Part of a small language model's weights: 11.4M parameters.
Each number is 500 + 25 x the weight over its row's rms, rounded and kept within 0 to 999. Layers, rows and columns count from 0. Numbers have three digits each. The size before them is the row's rms in percent of the matrix's.

# up: layer 11 MLP up, 704x256, rms 0.0915, rows 36-102, columns 192-255
# down: layer 11 MLP down (transposed), 704x256, rms 0.086, rows 36-102, columns 192-255
# gate: layer 11 MLP gate, 704x256, rms 0.0869, rows 37-102, columns 192-255
up36 102:474489539503489493469521502497449504526480481489499518526550468520540525484518536517460512521493489505458471486519478483503510514487498492484492535517536528546528454524524494499485541526469467
down36 105:502479490543441446455511466505491496539460493522537530515499501492480502508514528515500480499474514485490504506555454496528503494488501513478485514533562474493488494489522502474508467556484490
gate37 099:513482506480493508514487519544523472482452521517507493478515482526531480485487534492478498505508542522554494489472511570532446501524536470488486496528480452526493527454532488513481532514492516
up37 095:483491506498502505509477478517455513479489519477537488510536529479503488449507509513504512512505497461485526525513482426510538465492454550468505519444462464479514519501510506496527492515501484
down37 093:502508508521507539501464510525508433514493485523477510509482535488496483543538463498516486484545496499514475528505471489490517526475482546480510491530519475504497498474524484501510492458521503
gate38 098:498489478482472496481499505533474500497539503489508507524526469504481517525467545483512465455517494538494415490504525496485488489490516529470491483515513517503510537497567504581489510491513471
up38 095:517513534463490524535474491533509553469504527543501534495513536468490473500492483501522493494451490499516527522501509505559462504533489470443472460520536489467481454492480502477469483485494490
down38 095:508488490512499475527488533482512462467512509532504511494500488491540517460528529474478479541462495525508486497533499435524482530524524479483536506502516484535537436530515461511489470501510492
gate39 102:499470527526509453479493503458495511472531484500514482558468450516513503528507505451489480491534519561475515542493517495479501462506544459533517501463493482494487505480440489490515489484447524
up39 098:525519470501534522528496533513483510525516503495491503507473490475527492454493454471548513493519494457534510487494491510518488459498518507539505524480482470517498477503492498431514479518530531
down39 097:482457495519488481423493487493503537466531484511481494510520484518593500514508513513508489461491463510495488487463496482486508510508532502498449480465517498535530524489516491515490516515513493
gate40 104:534482499515492523483479523535544483520455520509500495476499494508463520504506491525492493475503493513480475499510536521493518470508506520518514532540469517552502498495523518510545489460547473
up40 103:508510492524516515515493464527466518461505520442511485501500505519511467515464520457513497491526478511499544474451500531496506486471499498496536524494524502526490530485491478476507488558501473
down40 100:525490512528529497484497464518435497487539578514508478541521504533472484478555516519525505496499482472545537496479531479512456508534517486456517526506526519470526538490491498502524498520487453
gate41 096:511490498525522473494481512520496493469447505480532516528472503499441511498505478479505482494576515503508514568520486521500479467477524447498481504507520470537473478538530513502473493502508495
up41 098:491532461494464476524505501477491526471472511534495476520521528519458432527512477509460530465485482510485489500468540469469495511453481479467507495487428505507470501488457451478507516528535464
down41 096:435512541500508516512513473426516486490498472520495464495487508525500479470512526517526513475494519525524474505530498462526540519501481487477515561530473492478476504520481504498512484509497511
gate42 101:509494516507492489467514538499486524500495513459510541475477508519527510507510466524508471460528529511527502491482496511475478478523520490496490459499508504470522488469452487441468538480514498
up42 101:510476476498514536493496487459484506473534520465519512482493499473493520498502507501476511474535524459527497489506483489532499557522481517467515526476519493496463500451470490505481514490487464
down42 103:539496530492497484495517546545518475547487441522485503523503511479471540522476511501549468498507516521464517565485500536493522498485483480513496488482505517521474518482496491486470525482492512
gate43 099:489482490527578505448474492527477528480485514468510514507514532503495518516486508531531455493497516557553520472497468532468565481484478520521486505513458518506545491531454452551504520505452548
up43 095:507503492485486491510521516497458478507497485524469504518553498517473472520485482501471521494483484513429472496514517463467510572522496532506532548494522528459456538442501497494474478503476465
down43 093:490488506512481538488513488486494514480560531450505489513483506499475502479466492551516459484495462508493529515477512495429480501486528528494502485482522510540531516532529523523508503504527459
gate44 098:487517552504454505524436523525527519506495489529503505517495502501514493526518482478488475476515472492545456498472470442512505525508544506516522543543518512515487480425483491479481476532478486
up44 101:503463539498514479493513484507516523488476487527475459456489530457496477511476519483534513479489471483536452527480525520504466520512504528466463497530515506514502522458500483508538526503466502
down44 099:506502508500485482515504472526516510536522496527463555447492531532488541477502515516540526533481480518467504495529509483506459545508466495479532503495537508522496498496511466492467444485505477
gate45 107:479509500535536510457515523534514531488507512529496493492484533504473503514552485548488494510507503513499470516492478488490509481507502510496482538477524485465503511500504497469498504519540481
up45 103:540491511493466505464471510501518478477503529511479496477557544523534484520513471470508484488461421519506524543530474551493500513493509476507522487499508548500528486485498489475493537544494542
down45 102:494509521508514481483510476513506450524527477493501512503456490487506463495502500499482514513476530489443445522526498506539496496513479513528488480514430481541505468508516487481487449454509478
gate46 103:479503506562457475500524482502528508430526528522476542512468514499489525548510525530467425495513464522497510537473517496564512481470503520536512503528509512532497496461483485515510506502514485
up46 107:499517496483524512469486493456490492485475440509494498461493453511503505508517565459526536553515469487491495537470478543520470519468464489445506485495506542467492460479468546484501496491550558
down46 103:505513505486517483472518520508521491528508455519469532503498447527514498508490503474513479462477509498537488491472511460474484525477493511467507488540508473547484540475510477567515508541433491
gate47 100:469493495500485519489468511472509484502532478490478537445507475463526528499483478499518471497523494516506441456525536502463432521509511518541481472491525463509531479466523520504488518514524505
up47 097:499506479527528479475525496502504467491532504557511470537481486522550512500494540472550480502513513498546510463489528482457496538505507493525507493534527458497478465471457455522509495488504499
down47 102:522474529487535497515472430519492494506515528493463512490509508519516519508498503548499487453477489504454500481490514506530509525497480518531489520487526507523525494457515481514521533523489506
gate48 096:485473448539476492490507527467505475507479519510506514516516515502537496507543512496502482525501510506506517548477472498490486477490540473524495513470521499475451492473503506483491524493498493
up48 096:511473494473502481508528486515514537493497472475518538478519539487497489474523495468503511499499520500498512449498492459466515520506525448450509532491468550518501497525505494456472538475577483
down48 090:508524469493447519499494516499493524494464484514496506538465514496510488550502484498547535468539516514497494504505440491521499504469476552533481471507478559467492472510431524471466471468500499
gate49 103:518448500489493517496458563507477469517527534504498460524463530455477505504456483489482478529526504534481482498538547512470520488495490557487465549495494477471499497484486525518506528506508462
up49 104:467500480501506529498527518463505544461480481478497480533526526514468471479531437499499490506497546492498507503457518511483499514549519480512480543450593500496473499536522463527514500510532566
down49 101:500471552496466460504503567508468484492471496506483504505486533472510515502438517510475489488509511483476473516466518475476501500492519514475540473492490466469515500546506499499503489513472516
gate50 104:550494528488474490507535519511519457548488537491521532461535465497439522530507508471463471504517500522498451526509497509493510520510489488499509513487494504530497533507490508499492502484500456
up50 104:516498466512495521480515496529509524472532538520524458474460507498499522479535476497494483548511503506454531489513507486523469498506480533522515491502483443520473532456514484500508469500552505
down50 106:488486478470495503473504488518484473489507508465473533536437489509489512489527534484519458524513528453454495516478512481536491460506481490522461521526476487544522514500489473500500475480447477
gate51 103:482476494520571510536534518525471501454496521534488501536495503498483490514541456542469506490555483496538565471485487485519465476491528508484545541487501511490470485534494510515537505473550496
up51 102:535498525517469506536509498512550486530513509492493510506469516478493499485495544495464512502542483449508508489489515475504501473518503496490492491506521473532459514456533521554535491449518464
down51 103:502486549511534459501515510513523490510504515500546487543511505488503460492519476538507518511477516491532511477496496493451508548480452469454512509486545500498495464514474510501504504508495472
gate52 100:493519505496514520512521479460444520494487526484524541530520490471492533503503505504499462485502468487526484523497492491512521462459521500512546474487508540544544471528499526521509496500501514
up52 100:547491523492494481484469494480541473467514522487479505470464517477535530475464473512515495538525475430533456436459494499455495490548490555498492501505498501479505506492510475486495505529485474
down52 099:488472497521488540513489472533499514501481586492497476526499510476480517485482543520463465531488519505513498479462495513525527500472518481499487467524481500488539454494468495514543521493528510
gate53 098:503498458518492526523502497501482525513489511477508484524438480461502498479483485473483489512467494505473482521494526488504505491539534509548543503476463482518502486534480461514504541472486492
up53 098:523470472499460507503497506434493510462505491502459482521511512459499478511522490494526499490486549501518515506475514481468511560512491509469535495488507484533501455457465445489474478525508511
down53 099:531496527519490448466494580514551498481505497513486509539515512511485516531500511460475464495497512502475453517540470504499469541520509544465466512501543519474472518514497525490511507507477568
gate54 104:523499504535522525502501539467477469501505511491554494479473480496527531523495496465459457512477516504494508567510462519480509499500535501490532536535464466477520500487422502488499502479438538
up54 112:485479493524498507481503507467516516464492511481541508483508514501522499464488573475505479493518508503507468515489510497523498533488510493501485498538462496545524476483479507540469473502496542
down54 106:517449492538484492451535502488492521496479510503485513493485522492497480493537477514503536460525509471458487484523507470479507516480542478497460474536537506477527511471497474473471529493500553
gate55 095:482498513480501494555474495465503542471509507504494533538520511480492492543496455516514475486507519488525443523508514501520479435504519465494515526514541528531482496510501526506468484499478544
up55 093:489470453492532492549484492489463514551492515488532475530500484463482514509536491499485490504447483483486540499514530493512489531490496499483559513532527536516486510489503482519471502423546498
down55 095:540508514530535497540495526481508493470515477526474537511496515480526549464489551506543509480509450504528492474484521486513546456511485530503508491512456496479486486519527475453512465463513522
gate56 095:490547468479506476568540503513510500502524508456468540472479489491489495505442492503472488466504533520527507441507513537528542506503533502483493473526498485508481534534516499498535490509516508
up56 094:475530560475517521481520502505474484492503501520495490514500522531479488493498486477551510509528505509487473483504484493485527480498485488480470489477481454490506495488516510535482506555476528
down56 094:479490509494501493509524524492521498505511460513529543541482516490524472540495495502461501483535460501522502525439465467490478491470545498471536468531491488486514477503456441456487504501497452
gate57 098:494508481522474483497494500527503514480523496500525458497494491507518477465488465497463507447454462475487418517544543532493490517569516424492509478481476550485501471498513517481495501503472515
up57 096:501504502516519484479535489532534519501470522534483477527514471487517479488514499488437513456535485492476440490468528498480504519490529471480533469486491520503481518538499553455458471496492540
down57 093:505506446493468496484534449474542488500478513486513559497519524482467477490458521504481506479467542477504489510467459523499474511474505510487455514497482485524502499502507500491496507495509530
gate58 102:536504491527480518510516518504504467539487556470552485474461493477504465457503567503492496504501521475455473507531509524456505514498503505473497467474493528456559498426506514491525527535502502
up58 102:502514526527549482533504476456499517484523514500528518506451507499486457489521552484528490477477498498519485524506560506549473501507515464480465523511496523480541546471510486481538504488498525
down58 095:501506472506461528512483448516452477502492484471518483499499479488525502506528491456451485504487522497437476502485514512465515492494495514456511458488480519494472493511519498531502451554519503
gate59 103:538454530508548505516493518484421491484499510498493466531528488537500514485512511435523474505484466446501518472514483517526535526461487519516490498513486487502519478445475543493519509529486551
up59 098:512476533512514489505473496482505485527495495543557484475455519542528504479503505507508477508514474526528526533496498510546488470466526537496484486487506507487534470502509530485530544511466522
down59 097:496505493489469531494481479535489497541498482444464482515554540470470557498471541457507481514493505454489493466498479521477502518494560492513467463491497471506502492492503483542522489508490511
gate60 099:499487485477486535506486504476458471479512491456533516502473500498509504542508511532516462551518521504533491476465459534489527506467521505515505462512496402506523495472499516523482512511445542
up60 106:542508484514523540498546535501507483504499500513471528486499498476480516475481482518547506472505474515538492525588485464509469500519535463516562495470501479487515504509479481438490463502505511
down60 107:535468518483520485499509455434476499490491445522486463485465503547480443517475514494543524512482492534519481488504478485502527479528522487474535465509503504509520464486528483473487504507524471
gate61 094:497508547522468531517476518530511485500462491477482492497501484521505511505510471549475484485492486521474496467518513510533515495529506518484550462503525479506510480480546530454477515492531468
up61 095:521539493463479508511477494456502517488518470494531529484487460521521507488495489431512473496532500515491506496475453452510467530483510475494489490517504494502499506505485468467477489532485508
down61 096:499531491513469529481522462541494541494519466478567477554453488477516481488515513477531483519508529476494522486527484498497496549445470491499485490485510495494518488473481500510511489487540540
gate62 106:513458476504508485501530501473513475511503487482506515451505488526496470495537494492497496479495516473543523504482505504461529527453527513515557534510492465519497500515500519509522542541505533
up62 099:485501483477529481506485488471530463523506527519505496462517508475499520461501529514496495519480487440501501430436541506527499502509505550508536496509470457490525463506474517497427453520541486
down62 104:517523480488517488489548524502529502489518507496525498455442449492501497491487464479523506481488549474501491520515471458477510490520529504509533510525518503444480500531532535505459467519483489
gate63 099:474520512493514486555491511512465508487457477507529516504495512475526520577535502469488500432485520488479510458499503498491518493457517527544525525522473493509484499502475505534505531509519487
up63 102:508498472516512511457504524524538460509520488499481473508462496540505482468513480522530482562527498498491474530522464535468507501505467526484526511498516541540530486489474495466463531431483504
down63 098:491537532515511488512476528500483510537511491498507502522479425513506457535497473450494467473514511475546520477496475494518531499502529484495503539473489497469506528545507505479496502539457538
gate64 102:493540513494494476483498529496462501487505522499503513516469513512466522494498490505474440455482510528481473500477467492459509480463528461547489485457466471443526490502467504475479520516484452
up64 107:491513508503529495493465523491508476499461498468471498513501477482535507477521449523506534510534512536472534549478517479538490474516522505492478479492515501452498504521535486498494538447486496
down64 105:509462461479515526474515490462476515522483535543501473547490452464511470514504483508495484468461489469526473480495513520494521469499526472542522522522496457523483530520522474479478536509495476
gate65 101:483498540482488531523470504467448526464517469494494504468452538445511471560502507529462472501505509514475475481523500502501467499492539509505484503537533494502489553489506480500469500470455477
up65 101:495498503497472494532503511480474498528522485501495534479476531452507499555498496517473488526495499494506472487514497500468449502498515531520519525502511499529460554550500518454494489526439521
down65 099:458498488468492502502497450512517521503500503468482499504541519471482501517496465471500518507491507468447550511507555505519520531504485487513519494481468478489500508490518476472515502502512502
gate66 098:474460501536481495533505494477443512517512477496494510506524521502514472552491463523432478508497532514490516486505487453527471524506518524520483501516471520479469517479516515501484502464491508
up66 093:465478504494529492511479541540505538538496484483493483523508470507504507524471507496553501511507493505496547511561509461485522510501502560545506539499452468495500545495497510501479470521542459
down66 098:515497518504477482467495525502499504485531492540494516512505486476496512492511484504496503482498478502569502471539495495525504469475494476479508481505506545517500545504463504527478475488472478
gate67 099:502472546478522475512488565497482468483472476506518467543517515493495489475543532513459475463513497510505502465511475505524561483515482497484506523541479557503508488525507492514487562471505519
up67 097:491505510490512487515487501497497509527489521477521517481538492531486499495470495518555500537460492533455499485497501515515475480499555524519484511451549475526473496499506535514492472526519475
down67 099:500489505493501505562527459478467550493517511456516491505482511521579541507494508533467494522475518484482504522466489558507515487481490498491491501477475467505495513473523509474499518524490529
gate68 105:518512485462488470508498511508478508531473519495527490514482498513514476523537528524468486506493449530471526488512515507478499454503537494503520507476531466490544511497528496523485477475515481
up68 106:497498493497472447471508499541524518481521523498507490495512506536479482532499477482522481471529494510488484478514475528515511484501524456473515439484527445489481476505491459500535462514492545
down68 104:488519505473528542493501477499509509527503493507468528523502512489503553471491499474494474512500461467490519541509470547519545536516510522507510462530475509532523493483470510519471501511546494
gate69 094:510474524520489451504476500472485506489538483516518532494481460492533475494497480488494483504486536555481469459507535505508502470506504507550513518529540499500478485480463523477544497492429488
up69 092:497534494437476499460514495517497524525464524477469489522571476535518495484500519506493497502456521476501492486488504464502486491493484502463506486515493451508498529545515468508474500514483480
down69 091:499528510440512487467497483447482501462477521487510532531522543483505463492487482508439516492517531495476460485547497509511514529470506467494554434499480513534516480494488488474467514474495503
gate70 101:472491473474530502482514519467526507457527505463483500493516532517482501466508527510490508498470493515516496478477470501500521511510548494488537552462476469512475512521473549543569548508489514
up70 100:517530520485520505498521489478493523509499528483497522468521484482502503495479521535470482442485454542509536515484525474504487511482492503527559489523526478545496455501560534459475471451476489
down70 099:521503541464515503531457460476507529509527497504484450528488501459510489468484497477492471461492572490483498420493504530522497518504515539490470495485511535516532511535441530475500522470450505
gate71 102:540496463524470474490506514515482494489456481506471476495533506517520524478561449530532489496534519496517467510485513516515492506522536513513479505528481500491475507526473523557495501466494512
up71 102:456450501500513525488538519519560501516526545474535485516502508494499510511479424488475524521476500545511470469528506494490476508536509470541513516516503496497506505481571493501525514502523484
down71 105:500521541454534526480497490469473481530506461512490508492472520483478481512466542506471463509500513522500518504476496468473523462510501507486498496500469476533529488454493493525501523537437507
gate72 105:544518503502496542526493528463474481528513547517489478531475477546523486516498499523485438496526503506516474516452452484507532492503513470495539517472502474509499471511454507474478481502469490
up72 108:520456526505521496537480527500515483508459521518460470514507433512524523482483471469472510457474499500520460505502514503510511503448500510535495507497493495522492519539527497506460478477481495
down72 108:510523509490519437508535483518473513486479520498485525475517538493528481525510465481517533523460535512551517534507491517481476461543548502496487520506549509501535502491476514473516518510488472
gate73 103:532459501491527488504482574521508475545514499523494490494451484510496492480478543445466498513538440516508508521514529524502470480494519522521482503519491485516478536455537532466491478516491464
up73 106:525502514506503511468506502515475504466493466462503489519518513524478492536513485537517465454516468478525528504505478473505503484519520470489545474496498476506519487505517485517495525509489533
down73 106:512526518500506498475490482482480495485491519452494510465501487531511500542496531471554515547475467461513480490495526521518471503521486484492518503494423531506535550462517496484496515452525521
gate74 099:524470473481468515508499530483494495532517537467508514524516535483492509482513523517437478501466505497451481501516552491475510505514511506500518512496564479470524505485520520465526520513488473
up74 102:503474468508454514481488505495465533538527513505494506514461529501553465447498515535510502474524506494476470499524507480445526492486508528514494513464491515484513506526521513531485488528476473
down74 100:443468507472536467545492483503532500511484464511476488475479513557476498499511510495534510491488508502480526519494517507496493521492508531536469502496457508511504554541446447477543521484516543
gate75 102:516478470549537505512499524443498487509498545510488474456487505479539522508499488522430491498509522493547530530515503525491483517486469509479518488505535481515472462469499478489507548462466534
up75 110:445486493503493529492507519546476507472472466445493483528474482507495527502490471515532502531537522480476496485548534472553538487476471519480472496515499481500492522493493537508472494508480544
down75 103:501534459462482486542505469476497518480504474505501475515451462531493459529530479498529438547562496488508473505478449489492509516463469568517482444490500498456498501470514458512466472490517437
gate76 099:484467530504524495495536522474514521501458503513480504498498517503499513494532477501497451484517483470521438490485484463475518495432509508548543493478559506510440497517484486483488466483500542
up76 108:497526517497498514503530497462522478526537463487467540455505509507477513494519498485501492502531482516491565489540544565513517511489506490509522521533494495471473510500481548511502460532518527
down76 109:529535536539493508538478465558487490484535513489506535497540520490499498488502461519505524490477519514541517514565507510491521501545515458534489532482527533506519493513499469562541503530483517
gate77 094:477523521544518524537492538499573434531506493479485481503483457528489502510451501457485459490477519495496506503494515524482482495471462520547478453509487510488495470507465506499527525449493503
up77 091:481508497497485467506511491532555518517485464486498520504499483488510498518464483508467511509489474512506511530510472539492534483514488480515511470500507457456564518510601511529520512467478471
down77 095:503489461501477535533476445498502513482477540505460539505537447517496526499518486477484452467542494494524514496508506487482523475505506532511483502487512502514501487437482474542502533527500518
gate78 102:484506549521495470529557521524534474463458473524496551500491526524515500539451460489508498470528523496464439505446484500540502504490530499512480483469510433495526509532485507538533512519522466
up78 099:514506461538535528503497501553489499431508458463505480492473491479564506509467493524527518451528467521495498503535516482514497499521519488546523484480525536513505472550499490545542500486493521
down78 103:453465517500525495517479510520504525456494461474519467491491485518534527542480494506490498480502542501491460525508490484487519509519499477530501439457491491504490520502489493482504512539488512
gate79 102:481472497519496496497510535475536458521486503484469515472509552498518551467503465504479486493507552539487537517501532530471512532488540504519523540506482492493510485469489517504529541535478445
up79 101:509520483494497529523536485430492496521498446487499497469501487534537511508521491474497527528497470558540525549489476500477534502520497462464481525539472503492491478493510545522526499529512510
down79 096:494470473525528520481494559477468534492497492488473496551482499498468479501492518534518564497537513467481503524499533481479468498462499502476492511500457501499483522514485519524456514484465525
gate80 101:482486447502481532497492523497493490512474552491509505479522479520488540506507475518441497487495499532503483478475500544521494485518501509509551537498508466531509463470541460505459483492496532
up80 097:529506520505530501519533518510488532505504499526443489500502486500479457507491522472490494492540487518464530527479497503498522532482505511500436507505495497512447490488464498509527500479484500
down80 099:553471492500522455476506473450529474524527504519494481510509488473509494484552535456469513480513522521487510495489482518508471481510523500454495508490510519507474489528544509500471473519502437
gate81 102:455472514519587485488504509495489503492497515515459472470480504517514531510545498522514455523489524553528513509491479474487494487471544515532545512515519514489478472507407458489502484531502513
up81 101:518533460473491476452503503530493510464556494487491552522507517522482470481493509499523496519497473487495508508515502463544509509488504511521453470515456546509476514505543495479490511475502508
down81 103:556482487442493525508466493498476499498511500488474493482525497515486510498531512519518525494450549480479536506501487460502511525528491473519544521499509459522517474503480476534498542506462507
gate82 104:452517482508496495512506524488485527488540474518497450536497520524508507536567501486497476508489491491528466505509528484527467510464533482497548548495441533454530506491476449474470488497498496
up82 107:486558500486480534512495504507471492461534502491514521479491500472486479528476526516503512474490491470535507506518526516522508503503517521493489504475506487527475455513469491526496498477507446
down82 103:499504493490493554468514520520539506478541474511474509508513513493518552462528488509491517500503489522473489517510558466520466487495487512524507522505511551428471538524484497474496469524503515
gate83 104:550478460534513496476535544525510487535524489503530474521500473517494493508542505468476448479522533492532487468500511482511475510466537524528485515521542525464511508497485483489531469522485487
up83 111:480505493497502506531477501476461531461495478494496512511502504489478531485482507468535490478460509508509482525520519499497518450478459494529506494505475515477515497574507511488495514482483504
down83 111:489456480501502487477499492522484532498504511472506524478465507503532524503521512533491505512506502508468444486463492501475515523488506520511497506528494513486478491576459498480503495450520519
gate84 103:476508472513496492518455520476526466448465467477496488521487514517484543490520490516441496487485501496540536534502520511521477524503500516514494514524508475450481473473529499526489486476506530
up84 099:561475539495512498480517500497521481526516476461502487519548488525511513497515496479514529468470485486440487476507527483522478528499491472498513485526514545532575520451516506496534538457530480
down84 102:453557530497528518505494557512508496512556530462536527540500532465460478518504487512518491536503526512491543518499488482505485504466538497485467517464495504467526475524519519488502522488518521
gate85 098:497481497497498490510537515525507482524487513511505492473555499454491481503518497501504517489473480492469461486524494491475486534491511461525471533468537499500494537458521479555506567483467487
up85 093:498553469493492480471470489545493477545469516472479529518495515487490537535506488513521513502526513531542521467457489516541510482520495490510455440522467525496531535523520501576499476517554507
down85 099:500484514491509487475479522419576480490517509490502536470472481501513487462501474452479509486502491464554485542495498484479472512490513516513549492504474511506484461517491567500532503510477519
gate86 101:495504525519523495476469519528481511474491544494537485515510500516456489514482517495475472497517509523471473466470510482466548508529484493495514504494456482517499499463520524526503484503455506
up86 106:475531472437502502479540509526485544498503468467491486496513567494529478503487482526492482484510511491491512498471466531503480489467525469475525523483491541529511523492438532552495516450512481
down86 101:514485540524494491486526533495487508473508531540583516505507511496483528501524524538493420460507473504521512452527495479512471491532518492503472476514527527469525518511508507476515483488497499
gate87 094:516494488553508532505461516502501452513527485487477494523516515440511520540537516537531469490547515469481488475514494477515480469469501498522508480503542456514460505425521501528500509488511482
up87 092:465510508515461517506505509521459510486471473511494508474508474485516482547506513537527492516527484480492516492479483521532471478509493491433481540474511519516470509438545505509478504539467522
down87 092:482536485495503471491448476496536463523452486527464498526535498528464493477513492500492531499492494503475473495520486495472484525518483508514516474461525467483525439509515507458521483479497507
gate88 102:537483494508531506515511489519525473488498471477467512512545475501489559521472507527457507529489487449500508427463537510490489518472491494531522493488496508514468528486473533502556481482491513
up88 096:483502535483535474546467470483553462515495509515484522486463501494501466492494468484497520506490460522505501530471537542480494491526513483478487476532478493470474518467514546505476515516499471
down88 096:499509502505507512542522483527494511476487494458500523496537532492491551496515478562500504521497535480498532465513460481474558497436492525513492481478505526517571475512485478519503469506468522
gate89 099:510504516513516512523472512532498481477470528494492446538521498498504534484525532532509505503476476520520515488484515493471540505485522497482470538543495491487511525477518516516511481462468521
up89 098:510478487533516490454504498504498509479476484516489487475478534533516493493490457492511512529457503489522456525477474551508507526478493516493482434509542530484509464486475531514454532429515498
down89 097:544501468515509513527464539483453526489473472502505491420469507480486541461485505510470489527477476558485518471517494535473544485485534503520501483478515528476477484488522487496497486510503528
gate90 103:514459542545526505511475508543489468491509499472512483460485482479503528522487565515496496519511491499490466481503529502508498486487530516534514529513482497483517491495489502494526497488472493
up90 104:527469484539543508497477506522499436431437486468482474514503465533525505496468458509503505509505439515469535526526502509532519500494530539545491490476491507470456475457488463521478480485525500
down90 104:496470502453478464487514419509488457523523519471458546507521503501504488508489525502483509501492513509507463501452514498511447477495436477483471449558504496486500460485466477481523475523505479
gate91 101:476442443516479531492487526508492528461490505469504497498514509544503500543483486522435501481503548473503450505499522521481467489476538501541484512472459477490496497514539495547555529500505504
up91 103:497526521489477487480525532507525501553522538502524484510467493494526485488470460508544487485490471530481499542493479508495489549490499473515504482520519515494469442501483497474501536487474472
down91 102:513506527508507468531498541488469511494503527487507465522495446484515506469521512572473479528540520476488479521470514471547512491470473531489508516500519486493512470512507493491542458490504463
gate92 102:485504478498509562492515496508502490505526488465506501501556491472466515471520499494509492545527479513481467520494544511468531518517529535542446524519447475484510499497490480516502496504502518
up92 097:501503544493500498463541508512467521481511510531510521444478537511485459534462497495492489470486500531484496463480510517465483497522515515473474461508510472508523495529467503481514476514501514
down92 101:500489460495471514539494457449497495454510507493509469508502490521512463511461500500541531494547468490504503490558507496475477437498548480519481537487479526502490509541511499475486531511463520
gate93 098:481475504497505499508467513509509458522455511487497470531457450501559524515535499506480537500493545489522528545522481456497519497504496510521504573472490493466483513467486472468536527522504505
up93 093:501469548452468503564529493461494474474497494496461481505504475460493474500486526512492489494500477528468493498493492481534478460522526531484514509489511462556554487504466496530451502496484523
down93 097:498535538516530490493519536540461503512491503470494524508495526501521450543487542526501488498520559504483512539523491500520460511468494510448451517489506478502488503478486496489495491520481482
gate94 103:466463501489520510537496572512479490500459501524505501492493501523500523476540515473476492477489487492552499519505451487461497485484546532533490552482472500531514496490439514483487491515501487
up94 111:536534477531488491477508510484500495485510510488528498528512549517532453550507544476496498509494499497516492505510512493554465572479476523500473504525501507505481496496513510503531477475483556
down94 111:488493516527498544512506456483524473501502520484507501523548460482474482439474542489495500487470472497502532464511508488475529501494473496508458502512532512476520496530545502489520492505542497
gate95 096:502499482531455455518478508495493496505480529506465504502512590476470522484489501547504474526528479503536518517483516483528524488506510511479493473507519510459488526504426493558517496510506517
up95 092:463510504518529461465464542549467467489494483514488494491538452501514464500521513492500495499514470545523492513534478487491525466490506486480479510493460478505548493526505524494503478492512530
down95 094:503545498516463487550506503505500491504525490500511498518519499502523489491517549503502524464498515494524495472485505489538500509535458503544490519523467531474544484472517524506525497463521484
gate96 100:485471498539510471523489510506527477505478483470486504489477493512506543492511506495504454523477489509478534570519518504485439478512528541475464493515516482515519532527494499503515513525501536
up96 102:514514460547452522499537499529477521481467495494489555550498516589503517509500465479515506481503492541532484492523465518496462538517451498501514477467541514461508553505498498514477505518467519
down96 100:499506500442515463493543494491491489519498506484553483459503487505504494490526514558517504530490476497566494488463526509491539512555506501490494532498499552484505505525490473464518504451524520
gate97 101:496510488508488498492483505496480464533493493480509494495496508507477536527511459487546503540511499492513534450459510481542536523487465505492544513498545513513526530491529459504509467509524502
up97 101:531562496508540454453516501530495510529466552491503458525529534525483458467494525486504492502500576502465527475526505523473499483495500510497515495471505486516529494494522522487465485506508505
down97 102:522446519522507498551523499458524531449520467535519489502468473463481472527434514478512509488534482492492507497505494496524487495512508521521517468473493474478478535472487507511468519475483477
gate98 104:509457517503533499544507519518556491544460502535480542490501479498431509475524511514454488478489472459512531496478516505519500463480533518491501506480485484493518546496485497537532540520488504
up98 102:514497516519541496490462527527525491497472550534501520457486480524523481475502495508503483565466572514494497515524504467538552496489463516479532486533526516428492526502513566495452533509511481
down98 106:524486512511554471513489504504516532473481520514558487524476477504510481472519476465502508461472487511543474472495507487507462528489511521490517500504490506478473523527535484494492499490475498
gate99 101:503526481529500495534521538549474506488451469528508528474466499526493498487512487531508498470514462479521513510490522583529523474486539510468522507488470494497458548478542478506534519466476519
up99 097:503474505481521486498483491502523497465494480523513562497474479516529498498511482479499512531500507462507502509516510487469519462493480523488500467459536466487532493529527508491485506483489510
down99 101:468546521503467504528495503500501477504447540478533466537526488466527487522471517518488520473491505505467474490522500448514518511491505502509512512484493506519513530490538472488487510498419482
gate100 098:511526464529552515476527497515505513542521498465497503436483506495479527484508501526501489503506543497574495520507449483491550472444498511515486503505471493449491465507510524483515508425476470
up100 098:450526502510520502513493503476524494512531480517488508475502489519499477511532496501492489510498513447466509466513504503519518501499530530504520517398456461473513510490529535515484489491519499
down100 096:470477488483492501483466478517466497485481467470479512496488507500451454450486522504519554492518489481488516530499467509471542491496512517491483464505512538491513505478500537486504505481508500
gate101 103:512513472525503519491495525529498492520493475505513519515481533527504542501546488511510458491494544446479499527492479543482517483489497501467478506492477492542528539511440491563470490462485543
up101 104:506474511496499491504498509525488504486487498483533513460481525508496483497484487473467494478472526512511507496456531521472521481521515517519485455509496515469494511492505498480530537459508514
down101 101:492496534536473505471529491484461500496545479457478506526521484480507468534464543502493468503548526509496519519465438467496524440529496478449500511494520505553505491518506507468477515535476490
gate102 097:471462513496498466465489523529533480523513544513482478421455530518459491524495474557524468503517493505495475516499494486488524456529525469542496487465529518517486524499544523555499478442467523
up102 095:462497479513518546455479493510546479519466504459469513515511497498520508527440515478530528483486508530503495524500537525494487544507502484497495488512494492479520517488486486474477473471551504
down102 097:494448512511481482504519480474480512485518484490510493551531488482550487488468473483489521524506483495558493534470546477478530460496520485494500512488479500540493513501503497518495465506462496